{"hidden_act": "swiglu", "rope_fraction": 1.0, "init": "normal", "init_std_up": 0.0529, "optimizer": "soap_variant", "lr_head": 0.0109, "max_grad_norm": 0.5, "warmup_steps": 200, "schedule": "wsd", "decay_fraction": 0.717, "max_seq_len": 512, "doc_mask": true, "train_tokens": 83120000, "dataset": "wikipedia_en"}
Each number is 128 + 24 x the weight over its row's rms, rounded and kept within 0 to 255. Layers, rows and columns count from 0. Numbers have three digits each. The size before them is the row's rms in percent of the matrix's.

# layer 6 MLP gate, 192x64, rms 0.254, rows 52-123, columns 0-63
098:147091091148087129112140120147110132117131119147117101098158109164101160137120164098146133153098132126089114139091086156156097098118139177096135110138069138120115148153128100132143140134111098
102:081096159103084104130150157164152103097132129164100167167142097114100100134154106134124117141135146126093137130094125081113114127097148133136114114161089111137136156140118147108145101120129171
116:080117119110170174117132143145098095109125088099103148119157126123099142161157150083139115151098114164145131110131156125158150092117143111137139118182133125112151126118090146145112133096099161
097:114110161139164089153065122109104051137123124148162119125127154133129159095093095137111106123133108101104123119127138125165118121131134098129106134152174129123140174102102123140118111098139107
091:131193131136122141151142136096128134167140157182125095115119137130108099117116149155112153093146135132136156074106106146127117128109128133158105098123162143098157147140127200113153102135119120
103:121134115154153108126136106105111131082132098150157115139119137130104148199146125143149133155163129124100112144115129127151144162155082150135124152122120097177154071111158089131141111164142149
089:134134111184153106160156126123104122117167103162159098141139127133108127164096133157108153126097074154133152145128106163096105141114134055148146151118106128112109135143111103142140110118153135
112:136075126153087097102096143141091102173118140179116135110124097144144109152133124132124126143134116142130105138124131106121105089153157111137150093100088158105124111151110148123158064156112132
093:137134131117136091172144124095103139102135109168102155112143143120091100124182140110137114108130105129086096148082140186123133124128162103148118150160125157149126176110133135129174134109136111
101:120092110107098168134160160096124175108122173147112122086128131173135114145109112139142127099140101130090101116178131133137124160146118151103173099148103140164148135135130157117103155097122134
097:130106095154155100098124112115099125127134090158134095138107117120138170142156132163167150126164088109097118171099072136145158137145145116124084140122106114100148129127166124110153092131154130
097:161130164104130171104146110135123138115095118128138070153136166149144133162101114083093112159107105121137127089134155123155097123094115116142119132111123152121161119150074166142153091147136123
098:114160157124098111151093127133110142137128137112163143090106100150133153127102134124160128076101142107121127119132070098147150124117118149147144130155194168082169129132151157155129131110111124
116:109126155142133135139125090109138109115150133112150097146120103115157078108125100200107171141104126139108128129116178173114150148093127095144114087148108121140119133098114121171127107152097131
093:157123122146149142125108132149112141131164114139208140125095120115122118119114134143150095132101135109154117121107141129198137120073185147137099100097150104095099152117155124121130131110122140
100:105133091131067133138136168121158114094183164159150119131150171147131180138132128115172123131155103103157117134133127102135147134139128111139127096145137118142123094159117182105141130149125098
102:122098170144131134118132064121126112122097145140150101134159160181109150175150099151132121145132098109102091143120118105121122145124148145152148142119120115171135107124122109082146086106093165
087:161110159150122123117118187128112110109115096174149130175136101116100120141101120171124124099096136137134105186121136098163172140122135112143134176122104138144140106138149118137110170118144101
099:124098136073147144148172132137109126081105153119114088139176154120116127098125173147128126108127103091133133100119139133128123165170111083186126125153119109132131125143141135162121157091122145
104:092079141113194105089140150098125119106156136152102112126121126117156127131144114138166133134140117118113151099118105143157147122197132120127142141141132170133175150150109142114085131116114165
087:119100156144141092117102123073111113089123100146153118122145129146139049132157098173111133130140138138079124106146135117079106102126153139144134127138117132103129124135149181100165132129122118
095:179094102113126148170130155130126138106114112138142167106113118161160157150137134131137117114097100104125091090081101140174090129153129133147140148105120168128159142129090141121137078103134119
113:155128080087144122146140117127091152135145148153095105139145123171130130162199115117119125129148190164086119144143093138137111132158105135122137106125111129129102111159130172109133134095137131
095:080111125100127121106091078174172107101134127118116108115119146093198176121160102156117127121113136145110131124130128118173124140133124122160096140124131147120101155131135100158110107092109134
092:149151139116136111163117137093069096133110122144151123083117113124095135168146131133161117118149148121162122132159112123143136072139128143117108154115100113125153138156119162171139084098116182
097:078140151087115141128153126078167081088144136106115085146121103114162143098144096138139074121128143168096119140123124158111148158149105129116119126133151106135156102170123093132138123126141132
112:104117129099154132171112109140128075138174112116125110117139128115150116162138115159115117102134100126084128167099123158176077141122141095136127144120162112093107083151132110112110145082114120
103:112156138106136115127151087090143149131106133109171115089116122096118099114122143177103138148169097087092154141113168137095149133131162123152147123148150148128123143083092134162155111149126153
101:137152082140116092116099140154151140171147142134132113118133100117137107160166116100121151129123147111108128110146126141116165129178104101103155129172097169135091142114116157112143146079083100
081:106174140117126119147163096144134080150104111156146127105125157095154172155115129145122167145111124143107127143104148149175083118125144115151102167134141117104169120113150147114102111073118122
104:146139115129161136129125098158133147128112112133136069128157140142131154114148099128141127124160124151153154114086143171168111119131182103117109150096127110078110085150124154118152080089144139
086:152117126130097118091125090105153082124099109132160106085107117115139086146134127144055129114139115129122111135129086117136113198147101104102152142124111118103125120145127176151107139134123125
095:126113144144119136147131156103135167098143115110156147127151125156156152156137102127083159112092142173117130079112154110136122144111109160145149162156185161123126102165118124123171106148110150
092:109145149106099118105126166118133123107165116145162133168178102132110109109098097170112155133095114122117180132077138112106136133129096152151114107147121157141132122157115135084105108179132128
085:144103114111141130103108173133096149121162087193140092148090133131163107107127126182109141135110150080109132115096166107130109165146123115107114118129101160124147144131107142125115133126090149
096:139170105116138126151120113110135140168093121072118112110165148106120111109086129098141142125128126155117099140137153107097172141139135135088115098099093127140139168121175101122125126125180167
079:139163126129086114097113165139131132126109106096142131113109145148127166127137161134135113099131174142108121146111162141107166121126142168132123115108109124114176148158197142162163130136098081
101:113091129142094131105131145139118107101119110109135100113112179102178104076123125128130103142126128070133096100121101151149107139125156153134119160121129151129092130142144135127132134052162115
101:165100063111125121123115149062083111103103128134106133126091113134148172127138096117143090144127099139137092143143114135128102148108126099091094108150146131119161159126149137172130126118130117
103:131104105132109132110121148144126118155123106133159086106169131144143172164180146131124117122148139142116125107146119125165126150119154116101191099132168169089113069119142100109098143124130135
109:126133074138127123157140159123100145135089105155104097122109117123154140160162137088154101103145145152157115140124110120145122105114144098106128113169115178132132103116110153147104087093070145
090:077131087101118163136132148125105130134133130047136114112110121170163130096143147121087138117129135139112105137169134140137152161081138105087140106141122129113125122154135126139131147136106186
094:133130119142102137102147133117155138085102131129097138122124114151142133121125200090150098113134085156114122139150143134170093112183135101139093130159116155072100131110098139142095117129117119
094:133120124160150152094113129123120116128178140134140105151069160145091123161156107108147109187117117106124121111119138148102149106131168087157129100159152143106098114095151112116139155163131157
108:137135115089088149147152111144095102125149181103126082127155113114146154156153138139130129104152122110155142147131104130154141096088162131107159160130159126122130091128117161098138100097181149
114:134145129135091139081148140103116151096136164126187073122112146126110118128132112145129131131124145127121101113107120112171107115180150131152181132109122113189128106140128095142148095125148095
110:070123160095141149150100152126114129096194125134122116109178147156095131142152115118158119095100110143130103141175153140161091173108126133103129116138122111107117123143138141122165137101115116
101:131136111116090135123158146122135121112140134153111107120133104127157092111159142109122175123129132094143103117111147118129165107130130097158127115144072136166076107100066151105149068139122118
107:151121152077148101126113139142161107132131107158157092101138168135115162153096110116119123153127150132181138106121098138165114137156129097186134140151161112114139137135150114081097154117130155
106:114132122113137138131142137117118132148104069137097078123148116189139123115153136085128138122118143073139099169106090132139154120147183109126133137158117157141132078123126153099138146093126140
087:127148107150142144091115130089110090120113126133102153115136109140137154115144089082123153163118113132144067153151117149158145129117124119146095106176168173148094092149132124132131121089095136
098:153132070131107127174129117081109101114155165152184128110135170143135089151151111122104127155095134178149110131118122128123132113129132143128117089113147140128093160156129133121115160111165155
107:142114162147126101129108144129114144120129152122109138155146123131098120215138131136107121087127096136073133125066110133131089120116121093133117152121145115117114096118121129095175136122151174
104:112148192114141123084109126131132074089153116125122152094140109131161121114116131089130067104118119160136108128126159157147135131121123150128113123113099139071176139145158102131127106119146111
108:117164128136125134125153115095132097091120133137113117145130108081136151159166121178109149115135149152073135122090170148159097139093114120170179166119124116117155138146112126134133125164155119
097:148123168161134123151094106110116145091154137122093156107113076109096114144132101118113095156136126106122129143122184167173115162129092149149120093144148157076139132123132162127126126130104119
104:086120109138165167134143138095128088124142162119148124110162171109139106097114139129140111131146170114120116131166134092128090100108139149158129135155143091062144120136121169116102111128165126
096:127133138132110157082064145140096138162116146164114099098118094112127102095101124184144119133085153129176112132162171133181135126148122149137136144167121141131122142124148122128126119118147139
108:141137127102122115137124132125086131165128089178112117152127117134092174147131071131118065143143139095140150102134132086153117124154139135135148108082115137126108069115118153108121145101138111
108:147135112110160155131108132142138098152145162130099080133095111126141130168150104167143141136104122152135167105108149132144142110116144115088079096143169100149106143148119156104164078116157141
093:129133123125103147142087138132151145114090122102073145105119129158147100120125095103150156139106142126111107123165063116154162125136153130138127135107135123114121151141133121173192128069141148
108:093118126172154132116155155161100155162169147143130151120132121131135133134105126129087106153133110120113159113130084067170090125129127123130138140112141158100149167152084166110106114160134125
099:103147118126114133155104113160101115137123144138141123133132122186117160158111110129171094064158144144104156106121149140157139071158156089112124145144125149171130079110128131117131124140155123
103:121125113124154082098140164103146113159118114105114147085150155112066102096165142131139149102104162123141109159124110109161141098134123145129125145141120156124153093160148165097123120093107094
095:181117150129159127130098102128149121126132132088113106146101112160132118134137149131101126170169109129139097102130115134168121185113190126145118113156163115163128124133121120124147136065097136
105:121114129093106108112147082107156112126120108111103120112125165135123105149129133170095121110098145120115113122135104124171132136104117118085104105128136125156076160130143075086144082081127096
092:119139103133140148124153124097109145107149151166078125140152127126120113107191126086165145141152140116126145105133089157123102134105131147161094092143138138147124171099146135106176120118081152
109:120143146096150144168095129133120079119160145121126121107107111137132079125128126159125105129128127098149126164160077136143152107100086106147103142169120099126171154166101088100129135107151133
099:124118156156121111058172119100132099098137099149126109104149138119127122158144142094140074129137129128132145146137101162116132165150137105100095162108137135129116077132110097109089104131096146
090:150140089156122141148082121096138134110140150138138120109141125148129191114147105140188097153109095159117107142147142146162122109117132119074111106116155169144113142114138147101164100162113132
111:094084131116097120188101152113128113146134144136136117143122146108150141198084151126142128070085140126156140133141107107140111133163131116108118134136131127125139165149105117110147114070134103
100:114106131118124134141128144142151125141163138164079114130124124145144101155151106138123093196118105166160133121110147113106159104148101135143121117172169111143161147178111177108155108150129132
# layer 6 MLP up, 192x64, rms 0.258, rows 52-122, columns 0-63
101:163113111163095114093141157143133133129129109118134122141129134092156170145100130087162141149149111173118157155093125141118136106100160141157120137196152135101181127133148133111106153144146110
094:140107141111136107139125204145164115079137125127123122100116148119135129128116088121162126142124137106149090164133130139127113095134138099138111142158067138121107104090125132139168080097091115
105:133151111155175123113116138164135137135146140148110120154105121105114144168137069096195101144090121108142109147118117116127123083130175127162157135144125133096136146083132130145157132092122112
095:110141100123114137133132131134120142163152154142145152170163147105120126114170122120131106155176124110172136098135119103134165144158137092122137159083118159122138116100163084087093169107136109
104:179138120152171134165123101110127129066116128108110114108155126155137078151107094112142153121132130108174111106112144154128099156108136113117153094128111087120100146110124103144119101108089100
114:142126134177164095135119132127149144163144138161148120121112134130101121092097140136149123118111070112109150069142134096141125155107132100167142128130184102112170133110099134127093156091120126
085:187098125126099139127122129131115154131132140139155098151140094103105133123118179138148150123108076154129127102112139129105147110113106096113152140147149102095130130134104119148148123054185145
115:125144075155098102141141153108131144141100158111174123136093152116127096179109144143146137101147099154119138151178157106101101141132177111120140121090136127139148126112127107160089135112164125
082:168116103108132122141110134163150156139115109109118131123136168155157132146078102087158204134134122166164076159146134111107139114136136166122134123123141111125114118155160100150127124164145132
101:074124148106120155151116178142141140175140101177080112153163135155133107118134133128114107060120128148127141125139132126134118139158158086105121108148129127139125124105147159095138158093105120
096:130149150089125158172112184159127142146166125128126133122117092192142082142130139151146072097125149110138121147124127142141130080120129093133148104137126128142105105141127146126113177119092132
115:160100126129127112142135163100173130115129122119143143127105122143083131139140154158151152101136158114119115126094094123147177129176096114113135149116131089132153150081187103127102154083113124
089:146125128135140094102137127157110080100111159124135102103124083122132103095126155102120129123139128071104137146120128132103164099123112158115125146143166138103084133134116100193124095145127177
104:148148136100124111131108130106113114163091112110138161104139076167128109102138153141102120115149102126100071126115106135134172115110110121101142092151158131142150130151182116152115159173150105
094:090104104114120120113101160141144134145132116125143131106183175111154154115172164129131120127098114113133146128144161142170134181164121108110095177143169139156154149154145123133095111141129118
112:155133156105145137148123170116122109125135129165149105110077144138122133137114098122091097139144132122112131161108138094114103100125140077129124187133121139091058104146132108145169141154139113
091:158119154118157115094071149134139140127142106079108140125121111135125094130131173140135101137113156126083138137163119136120164140085117099126124152154113099120185075137156138125116148161109148
097:089111094146107140132128109110181155122151138104155095109131137134127128102091150118131158108113165151118128171108138131110163092073111119136138148128141111133080123131111169108174155159143102
102:135114115143098146175173088133113119101096168138116112058146170085152145153148149128135126128131107116147127114124109095118129140150144126183159165107143129148090116146103136133132148145135101
107:153136134100115128093133114153130123137109143110154110118117079132106177122110124142101163107099111137090109159110109121154055149151088153096122075105115136093112119112104122123122090117114125
069:132073140097094156091078153127114098151119111126166127137129106135153119134114128116164167143128135147140110121159148140186130152110096151135083165122116133112121087105092117102113122105125155
103:156096136102161128136088153096120141118169169123085130187127138133076135138172105107156164169141145104133127131145119135135146103112138134104099127169148139137119148107161119156092138108124126
106:101136129152123101099137150130166088189126133133128153151134148183071096117177112125117101125143176119089119096116108102129108115108157104120111105089138112106124129143112127111109117113128149
109:168106113131113126136134148115125130151132124133112129146114108144080149115081133114182132130177130163114152164146162117089133092120130137119084092141160133147173140108166166136129101156102107
091:164150147122161100125183135129132128131141141129146145152118139118130083170167109113076137161089134174133118157153137112134128153130113115089100145113141105097171153155155119115115090160128132
096:137125121086139131148112115096145125152121122102152088140097132175136121145115134134111080116208135123144130185167133117137139083155125092106133129144108107136107117151162094140115145099124126
111:162089110131097084117119138104111118118149142134140148133132093093139128109135164142098121086061100111132118095100085108127123150148086112134159176115116113157125090131111131140125149159126110
083:151100095156148112131117124111175162148069120101109114142078131120120122132129119116111118115118136152113092140166169104100201142101133107105127091115096102131116147150134114098119142137106131
095:133138160146114131133126115145133118069072117126158143103160108146137153094091079126116154166106122151137125147131145120130138173136104131167128127114145122160134108082162087159153135142113095
103:192067114126186135120130121123128150092127115121136092112096109121098122118100144121129132105122143098117108126150123055101151152131143145066108140121116118138145138096142118129100139131140122
096:125149124144129134115153106131128133112142137140154093111070110056127155087099121171118133091115139096104148115119099092125162124133097088147135178116136095138094125128151148112136120143136098
095:160128066082149106125154130149166137162195133102120152124140140108131128140119126138133127119099121145136129104162105155133173122105106136068120156139139093128095092122109148150115118146117148
095:136097133151117141157120145102143079125116122124150144153151159134106139150148114159128157109162139118068100152130160118179133123142100151109104141103177141151092134095124123182127092138133150
093:130107155141117108188153122138095127113148141138108107068140143101143148149130150132148104149162148127163140117108144123122112057114126107170170181106136134097108133130133131107159132109133106
089:173094107113123167134149103125109135143106147167135132134133152085140076113138115144144113148116108122154122111130129131106125117080138138200124120116091139174126116162091132115078105155126131
078:102143116103097114139086115157104082142166137147092126115097152136144133139153084139116148146091080117146127121106130135159109139131165116127095169173116121149124109134100124155086150142091151
087:155144118112150096121110139145130118189146130075108119114108151108092138140150127088130136111111095090110092168138106101111131134148154096170135133136124092101156118148131155135157173118133090
104:144147155101170106124126125108132072106167180085114117112123133138116095140108149088137140106164176107160128124116128125113127094149127132068124131132136164136103121120163155100134156118108139
107:144101080129110107129153110116115166133121154119108152164144107184142077141116118159109165101115156071114147097121125162135121097158162137131162108117123153147112158154132127098125140113151134
114:108119135093108149129185111124116089148134135123102102139120149106171136141089108185122077100117118078119103178159115135113138128094135138117120157129168123140113110142161115134100156136132140
106:112087130101123095138087152124144101127093148147152120105130114128071126138108150090133152150098143105127134139101170148111140116159129100133140096124081087129067136111128092146132143104158117
091:089141143164135125124163123144126149084141143140118159115109104145097092146164171127144124151115096138070125147143121148104102136140130126140179125158171144084129151076105143135147115143115145
107:132122119094133153114077153098142133069133119108107096101129132121130093115133167111144153158120144162136137128152163175141130078106116118141175159131109121115107135146098125173111122102154155
086:157100128096135121115143124116103152119118127140165129122125097154130168109125132110142132105151122139116122124093167127114110099146176049127132120083133183177112104113139100160154111114146131
105:124090126146145140151144145153133143127114085142118163130124152138151148105125077107079148129103177147103124142123097114143153082135110133118103114128116160171153102130193127139154091111126107
106:163171110109136111134144114110144141080101168151151149134105161158143132130097114159151146084111113142155109094119145083133085107095114129080157131151150134113129107135156132114160154136158123
125:123138139108118111118131114081141079104169146073123109123168131133135122093149108077109114133094127115143132146163152131119126158177125096126145097129115087133117122109087180148134153137106127
100:131148109122082104089115118129150163135165100137107111138113122113144135112152121099138135123119118110136161149132096093130140138130165081171142170109140094158116098153174164088128149128162094
101:118130142130139120128056136159104132099123183165124130111183122112179144141145114117093148090138089106105114135115127131129127144112145102124114146128115097123123155154151151154137178155158115
101:115097138157177124140101142090173107124147174153119125097114121116168114085153134136127115171168097125131116109142137127125095133139105169116123116119098108121155161139103131131108064103116133
095:120114151093079118109090139143138085163132131122103121117136157105138141111171116109112146111117138110191137148147144164135138126168125113145138103135101158144144154113131143100075165145077126
100:148131140109110146148130134118122134131162125167144057119149155142100100130134139073133122104148149124134120160153165154103132117159130128108063115110151124172062095116126120132125125121130139
097:062145121156151107113153140120128153157123132144169174118130129126122125117125145095124149148150129126123121111176124129102138188144130122130149100156129114155121158121170112176113103170171155
101:110121120082153132164124147117132154145134144080077132170160134160091094133126156124127149088131158095155129146108122120071150126163143102149143102133138132146121106135144133184124109124104145
098:150095100096142115130166132112122138157117091148108138116180162074185131105122125120127147103119103148123100086120098136139172086153146144127142133127134152107133137124101165090123121137159104
110:135135167113113111155095164105163115101127151102079125158094121133145091137123168118103133139163157111127108133089122157146133144116088154119140116162084171109134098114128107108106120082108119
113:127156137130140071130106099160106151105140159156128099142136106108149157139111139141153109063113131130144187108099120133112148151140134123130160163086137108143092125136111149155142125166155099
095:113096099115151082098123163159118130115145125166168148121104168129148107113154089132088111164123103093158127093106124095114153134149130128137122082110137073123101143139115132105137099112143147
107:119102114094186154137117101134118148135153120141100102143138152114134113129135131145198149103119171117141127129146134140087187138123150134103114096139156101156106125170115178139143097121132141
103:065119107122139110111105115140124154123092063087116166108161139118111098121112136091123127141159120142107114125123108128099163143146087115127156116148089106120116133101075156147107118103131116
093:126100135127116108156131133138074177147150127071111155134123114130135114113152127118175113118102117100103168158128150159122158118110157120141134190145136152149142140185128167132141121101111132
108:161143103118155146163156167151128145106151135153134121097132132172149139145137161120113133168088102155085147104101147156165080109163140114128131134103116135137154154134083149133092103126105119
100:175131108184110142165126159097092151135127103104121122162136120143128109111151101131153138121083101152099138153082143146153087159135152147116164134119115152132151130127082126144100102151155137
101:118099127156087150128149106126114117137166150104141120139106122149162145135112124146154148152117114120084133115133139156082147112147132157089125069126156109168108156109157090143128112135069159
101:150133160148119143114102135111123114111129125135117133130107128173108120130092127106152080127075099089181127090088137104160120151129117144140143179101164140155147126147144115103135145157151082
104:135082129089099106138111138144141116158114148174166108144165140131122122122136125150126115106098124097100147133135089126171159111124110083102121090110128104157090124098174128087123088126143146
099:134095153190113151139135130122125138116121081125137140162138117102122106124108165077152111121154113106109111087146106135179131155179118149111168097118123137103128177130159124130145131117104103
102:152148086142151118084166083175148180133101143125113135171138145148113167139116111141126102147103112136130139111110111125117099172090125121118128144108109135161162140124140120099151111178111152
096:135142152147120103155123078152108125118129111138147106099104125084135117127101142134123175095093095086107119108118120100128102127151125189144133117169096153127132101091128161106152173126102129
097:125107135114162137175120162109135118161119173143163177097124139149142137171113093128148112155150153105102112143143175108133140096154159134122087169101151157114141149122144114089135115135116146
113:146056136111123093104124146131144112142135103158154135103136156136144111130092128146104116129121104137184088133112099111132099127089097108139138110134152130088095112135158135093110128108178093
# layer 6 MLP down (transposed), 192x64, rms 0.248, rows 52-122, columns 0-63
103:132123153164136097130140123155123136140108136113139134109173144098118124109117080081132112178089154131142159141099128156146121150130156148111132106138129139131169191097159087103111118140130087
096:129114132149145076137132079145132136142137126172133116126131101106109167133104074141059128111148132088107095131097100101127163132098152120108135117096126131150092144132113151083129136118137155
105:135124142142142142189174155156117125126122101193120155133132123113102089171132128144137106108094135122156152135137142163124139116135132161135144122135117123100150100138064152155160130101113167
096:148118107134097094101039136133113137115097167135122135105138165138109149120094105126101163131081131114150099123140146134078152088129139135155120127126146121131157141151162148111145108139117100
101:141157109061119104094112129141104156155183133150133177116123157112142141112168152163108057153141091120108111131143117112127129138150099153103119122113108132140128118150130112154150139144134105
110:129126083123166116128113155129137128112088130092137082133150162178112131139138100124082166121108153120178130106148161096109117139147130123159118137108153118117112158106122121146090110070154118
095:069136136155125152121146135141109117145167127129137119135156140084081135100140129108165130089105157123126112150117137157146184192138161098118131128163124111148126111145114092157111162115141127
106:159094120105138166141159189124126123130180125088152165119092088160080136089115147133131137109111137122127127112119116120129123147164119136108118115169174151140106153142132114137138173118126101
094:116097120142115123089135129159138140115116139083125117148157092147150170130111148147128135153134118135147166121174111084110117108133112143102124104082131092106160124137142153092078111155136187
105:121158154108127157080153158149119117118098101115129106129112120100162161195130121108130105140099121129130169091128160175079125145126110166133118145119101168123162154127144137148103126120107128
109:106188142157179108126134149107142113099164138115079157144099153111153109142163134146147115141159129124095146152108126112107196120122150117135133122119128149135112122115139097156169147114089139
104:130134104149083112122137093134100120135149155132105143126140096133082146123123109097160146163137136085134113149127144106121081083128087155122168074134166127127143106147104119089130091131138096
089:127136144181120158100082138161154152129109159148174124125097125129196149140165131124118170118142111127105143143164145130113116103121125117126168122138122117152120068124108121107133159115166144
099:158154133090136148094093151134108088106152105131118106154104062115134118155089133120129122129107106120100156144107085127132135120117154096109149171075156130134100129150154117145129141174118135
096:118121105125097150141129133125145126080120125119080135152159134148118119149145101153082093134163171152154099114121100106068159126122106132121133096102109149142152080134108154105129117100168139
111:127118113128085120129157143071163145118166130161152147108082086091148099126122081137144128127171120140117132160105129115142144148140111158129130128121154112087080104134129089098161144146119127
092:129166113145118155152118104120086092085128148183115077107151112145094124077139127120130106105104146132132138091124143103099171126106114092117123096105110125128107175114148091133143138140116133
101:124139135144142123132140122170142150129138112126169101162105122124157128147128090143106112139083114119092135146090104148186115112076146150150113075115114113113122116154072104153133122084126135
099:134091158121162133090115125097130123158150158106122126167115092121119137136125107154134100141125112164107118174148119169131160152081153119119080097122139088122106119105156101097128118169117098
107:136138083112121136116148135160151136166176179110130131105140124115169100086133144137138132169103151133128159144122138132113120176117157145102131114122168123065143131176089118131107134146141126
094:108100133195127126122099121109089108088148110170123131168129147142148071137166157135129146115116130134080135097136123164098121114115165140132127130137108146097146098154153159090136120141122107
095:117113103130098136176101150087134112083113109125137160139128168130121122121098156127134070131158110090126108132120102186162151143138111119134121130133142092131166164098166141117139090136138106
105:121123115144099095082123139122167123103124121113130146145120099102146109108164104120172075150134094084142169100135116117096098132103124114131138149125142123097107105137139130097139157068171131
106:103145139136149128120142136106117106184148098124106135124134160147180125100161150157110153147129142145111108141104134123114151156101115157136142119123115112103116109092083095119161140077111195
097:117140103164180140143103092143117111096125138125137112125130117083134119102128111178156086139109086117088145142119091140123149173107160137147113119129155139130138112090112123102070154139105115
088:109105128124092116120163094131116115137117101140159139104085154098147169143090151135126096154121168139155088169138120153111096155155134123107115108099121123082127107127099094160103122112104093
114:172151133128111106150125162126146182115091108104135119152152150176119116110140138103120112139139171108104171106166173128135129126148108121104109129141086115106165159116143114113145127167090152
088:093127169118136135140133159157097104120107073151146101128140176116122139136121159119140117106148149140090125122147116157066127155118143113105121109074082080123126146124149157130103145139146139
089:147090146152132126127102128112122127106126164154100107140116148166100119158083091124123124182120178115094116162085088128151163139160116130108162136131097156114116150129149159153128141161136135
110:117113122138108126110181130132139083118120118171099170158123151187118126139139112173127111140090133114134119122168112115116106158141099177135153144122118080103132085122103108158124133096111128
090:134168117100119128131143182168138108123125139158147161139144104168104113104113157141137143121097097153146127101161110114100109178142175167143129123090118081113155126100129156150114111131143113
102:126154110077136100143117114137151107156053143080119099102110125122128102143115140133145160178107106112154112111137109135175099141124127129100105130119121166109164153143115176135111145119132118
092:127123108153116172121139132134151172095104131161124076171152124123185104112136125117109148134099155134120164111117156136137060118127146118150108113121092140152122124172118153106081127130135124
097:128111141129161143106147162156141103106122171182132102100116149119119121112109091139125085158141109127083112158134108172160112097119149106127163106111124147120118114119135142087161082159136157
092:113088106199082149103146111150125108109114151125126116174150144146128141107132114099108154112162097147147155143155092117177161145129127105109099126123128130151123184123134124107164121139109128
081:140108137137102134103158141157153122151179130101121115124167101143122127108119181119121102128115127131125111128141123103243115145092124098138129131127123101138133082127117122144127126132153144
089:090119126140135144125131092134130113081139164182136138155152111100127127110108131176149145141156112160124186110109131113109115118115135133078101132159122116134088144083136117089107121106123175
096:151132143144119165129138132147125163111130120136147151095148130169113073131166113152112121130069145136128123127167165190128107150112142127149106122093114133110137152100095103162102176136124123
105:139111096107152072103160135135151101144079135124124140142140123113153148115130122165125101092112107127127117157116131118144098143161134065124135153160132173137147137078127112140114073111107106
113:149153165187096141159163122125155123082113126117089110109132154098151125134110147126166142124142134106139129138123133134143140147118083153156116115118095144140121074182117162105097161129141149
102:120138101142178115108121124140078106116089098122141124127144126092114116105146079088125143093152154136127113169152122126145148062133171132106132135128147153104135142151140105167124131079115145
093:155134124120113165111117126131107087146115103118108119127134110073136088142107098164122154131149131161155141104120199147082101136163128133143123126086126130145167175136133161107129149102133121
112:113113138131161097107075131144172118103129148149135175117101156122155062164161092146119120121134134140118137163143127154049131113112121127141096123125137103106123135134118137116103100120141144
090:139124127111156070095120114138117168127128153136113164107130099143134100124134107140178173137145096104147163097085123121158139153147127158070125112134107100079131114142114093141120132143124106
100:103106146132083159106145124116155126163163153081117171164140129148160168131134109130179141103115120131095117117161138150105119111151161126151104183128155086130136128159123146115125120126153103
093:126127110119152151142119129124128084134077151108140088151125168134108133095140125110113125159116157143120117121148102147047123151133125170121119102129111149128143061155146124108133167138126163
125:112127115102117131124115131157124139159117141108154091117107069121156124144138134089144122124101103141133136154135153148108151176182126115126145076167135114138163165096111117163175094142122146
103:120143130115136087147151129123110125124145110168130120138147105137169120137123129150150163169126067108141123123130161137132063162160138144133095126096158144118113131166139166080105168109136103
094:118120097137128159122178110127101133149140155116103147130135136106156103133139145133167094140132144154163154119115155114123174119139137132123110105138094169151123071111156099139195089101142109
104:136108123120129124135156142122128091104145092141115158153050126128172173139113130114089153125166111124150146154131124083169168119090159123132135119172137144092148119134130125120120117092117127
104:143107141107128113141096152165132173112102117140146176163122146097106177098141144101116133147126123129143086124122120171133133124130142140117158117127087115112129145113138132130050151165088104
097:112123097146098128100126123162109148123107138146122197156125146081144158082107142127138130111142155105175105139106123074123144148130150151138178157140137160139166154140133130133158142118122106
098:126122133110160144120099152139132143136177148110175093140136096122131100104138141127103107114110113150104145136091114194097108123149156130156109130109165140090113113163132098118197137133117125
101:118103131156132128163172114166106086152087129158162163098069141129141107143119097108072156090146132121142134154171127100105160116121126115127116163131143133148117124126130093148142145116147117
097:128146141071127149135107115144144123153123107183098106136145109144119079072139127103195154151134146138108132132128127129097143146099099134093120135087147136117150109116133112109135136072107138
105:098148157117154157158117136165142148107185135135142106146106134173157104149176112128129151097121120116116098120158113105116157111133154108105161150101145131137129145192142108109150154125168144
100:114126127114164139131182117128127124171147104134125136094113112136140141136129136142135118150094129129151060134139116103170102076128137142134150149154133123139160203122122103110150113087099099
101:133115129136125065117139138118158138091166112137139171167125117123126116151136124093116132166138116125090106103115129111144124078120097119105094135099138088143135143137071124103103122194134123
103:140117149155092158165127152108086114157125102139143148118206134128161135088116134133108109137120124080145109138110143102144147170152103138096121138085152132161142104150103093140138147131134116
109:169121100094065140112069135111158170153092099112142114099118097132123150119141128121150110128132139132124124162126148111169047141134110139146134118148115131133133149120144117143093101133115120
093:129125151117155131116115120149144131097095149139100118137108099127090068135152149135106125154151137129135177110102139098099101110116139151139094068164105119094090116109133102106114180149120118
106:187168110117146161145130149152117158120148099123107133125154160150134120180148127132118114161103142123106109131127125121146120130165128102135097095093160134157136168092093115127137124158099187
102:136139160060118102127134097138100138130089115114185126114101099106085123118164129124138099143090118126126099172118089118128160123156089137112121149099119107146115135139156121128114094106135166
101:138154123070116060135121116112165129130123124128107146126163157147158118120138117157140106140172150157158146142104130142156055130122106137118138115142108141136142145137147109120154065147144127
098:114147131096121171100139082131149101126159128130116137148090109151133169130126148127132126135133148180116120125105130132101167121177123104121193124131113177115149165126133181122118098101117131
106:125080112132094130136141139147116154136146116141144145097140107106127178131147152153096125078123112149104149122147122169134140130108127157114129129142118144126171120187158143113084077151081102
090:127106087140141159130145159100102116159187152148096090132110106171135134127116150158139154089184108120125113125102149123086116137165173133105104153114119084111113129107125122129151126126138124
105:138112089145116129113128145158133125116109151079102120187176120117167104133146116147104086156111126106141137118158135118121150130105181142159117130110164106130098118129160170129163100095110143
097:165130117137150092112101146087106142123118120086112145129118116132170108146126116134109109139080097153161159083141153111107100089116103120108115130191137072123130112104106132088133130126123118
090:161147121147118137138112170129111134139102115099125155112147152097136121165108123148115104135126123119098108157061124120079152119141109125095126115089098119136139195102156074138162120130117123
107:118110154145123141159143112122111140121153121079161081097123112123168107156120146096132067129094160177121160117132136160110113148131119119098126138139131153130171133139131131078150094139088133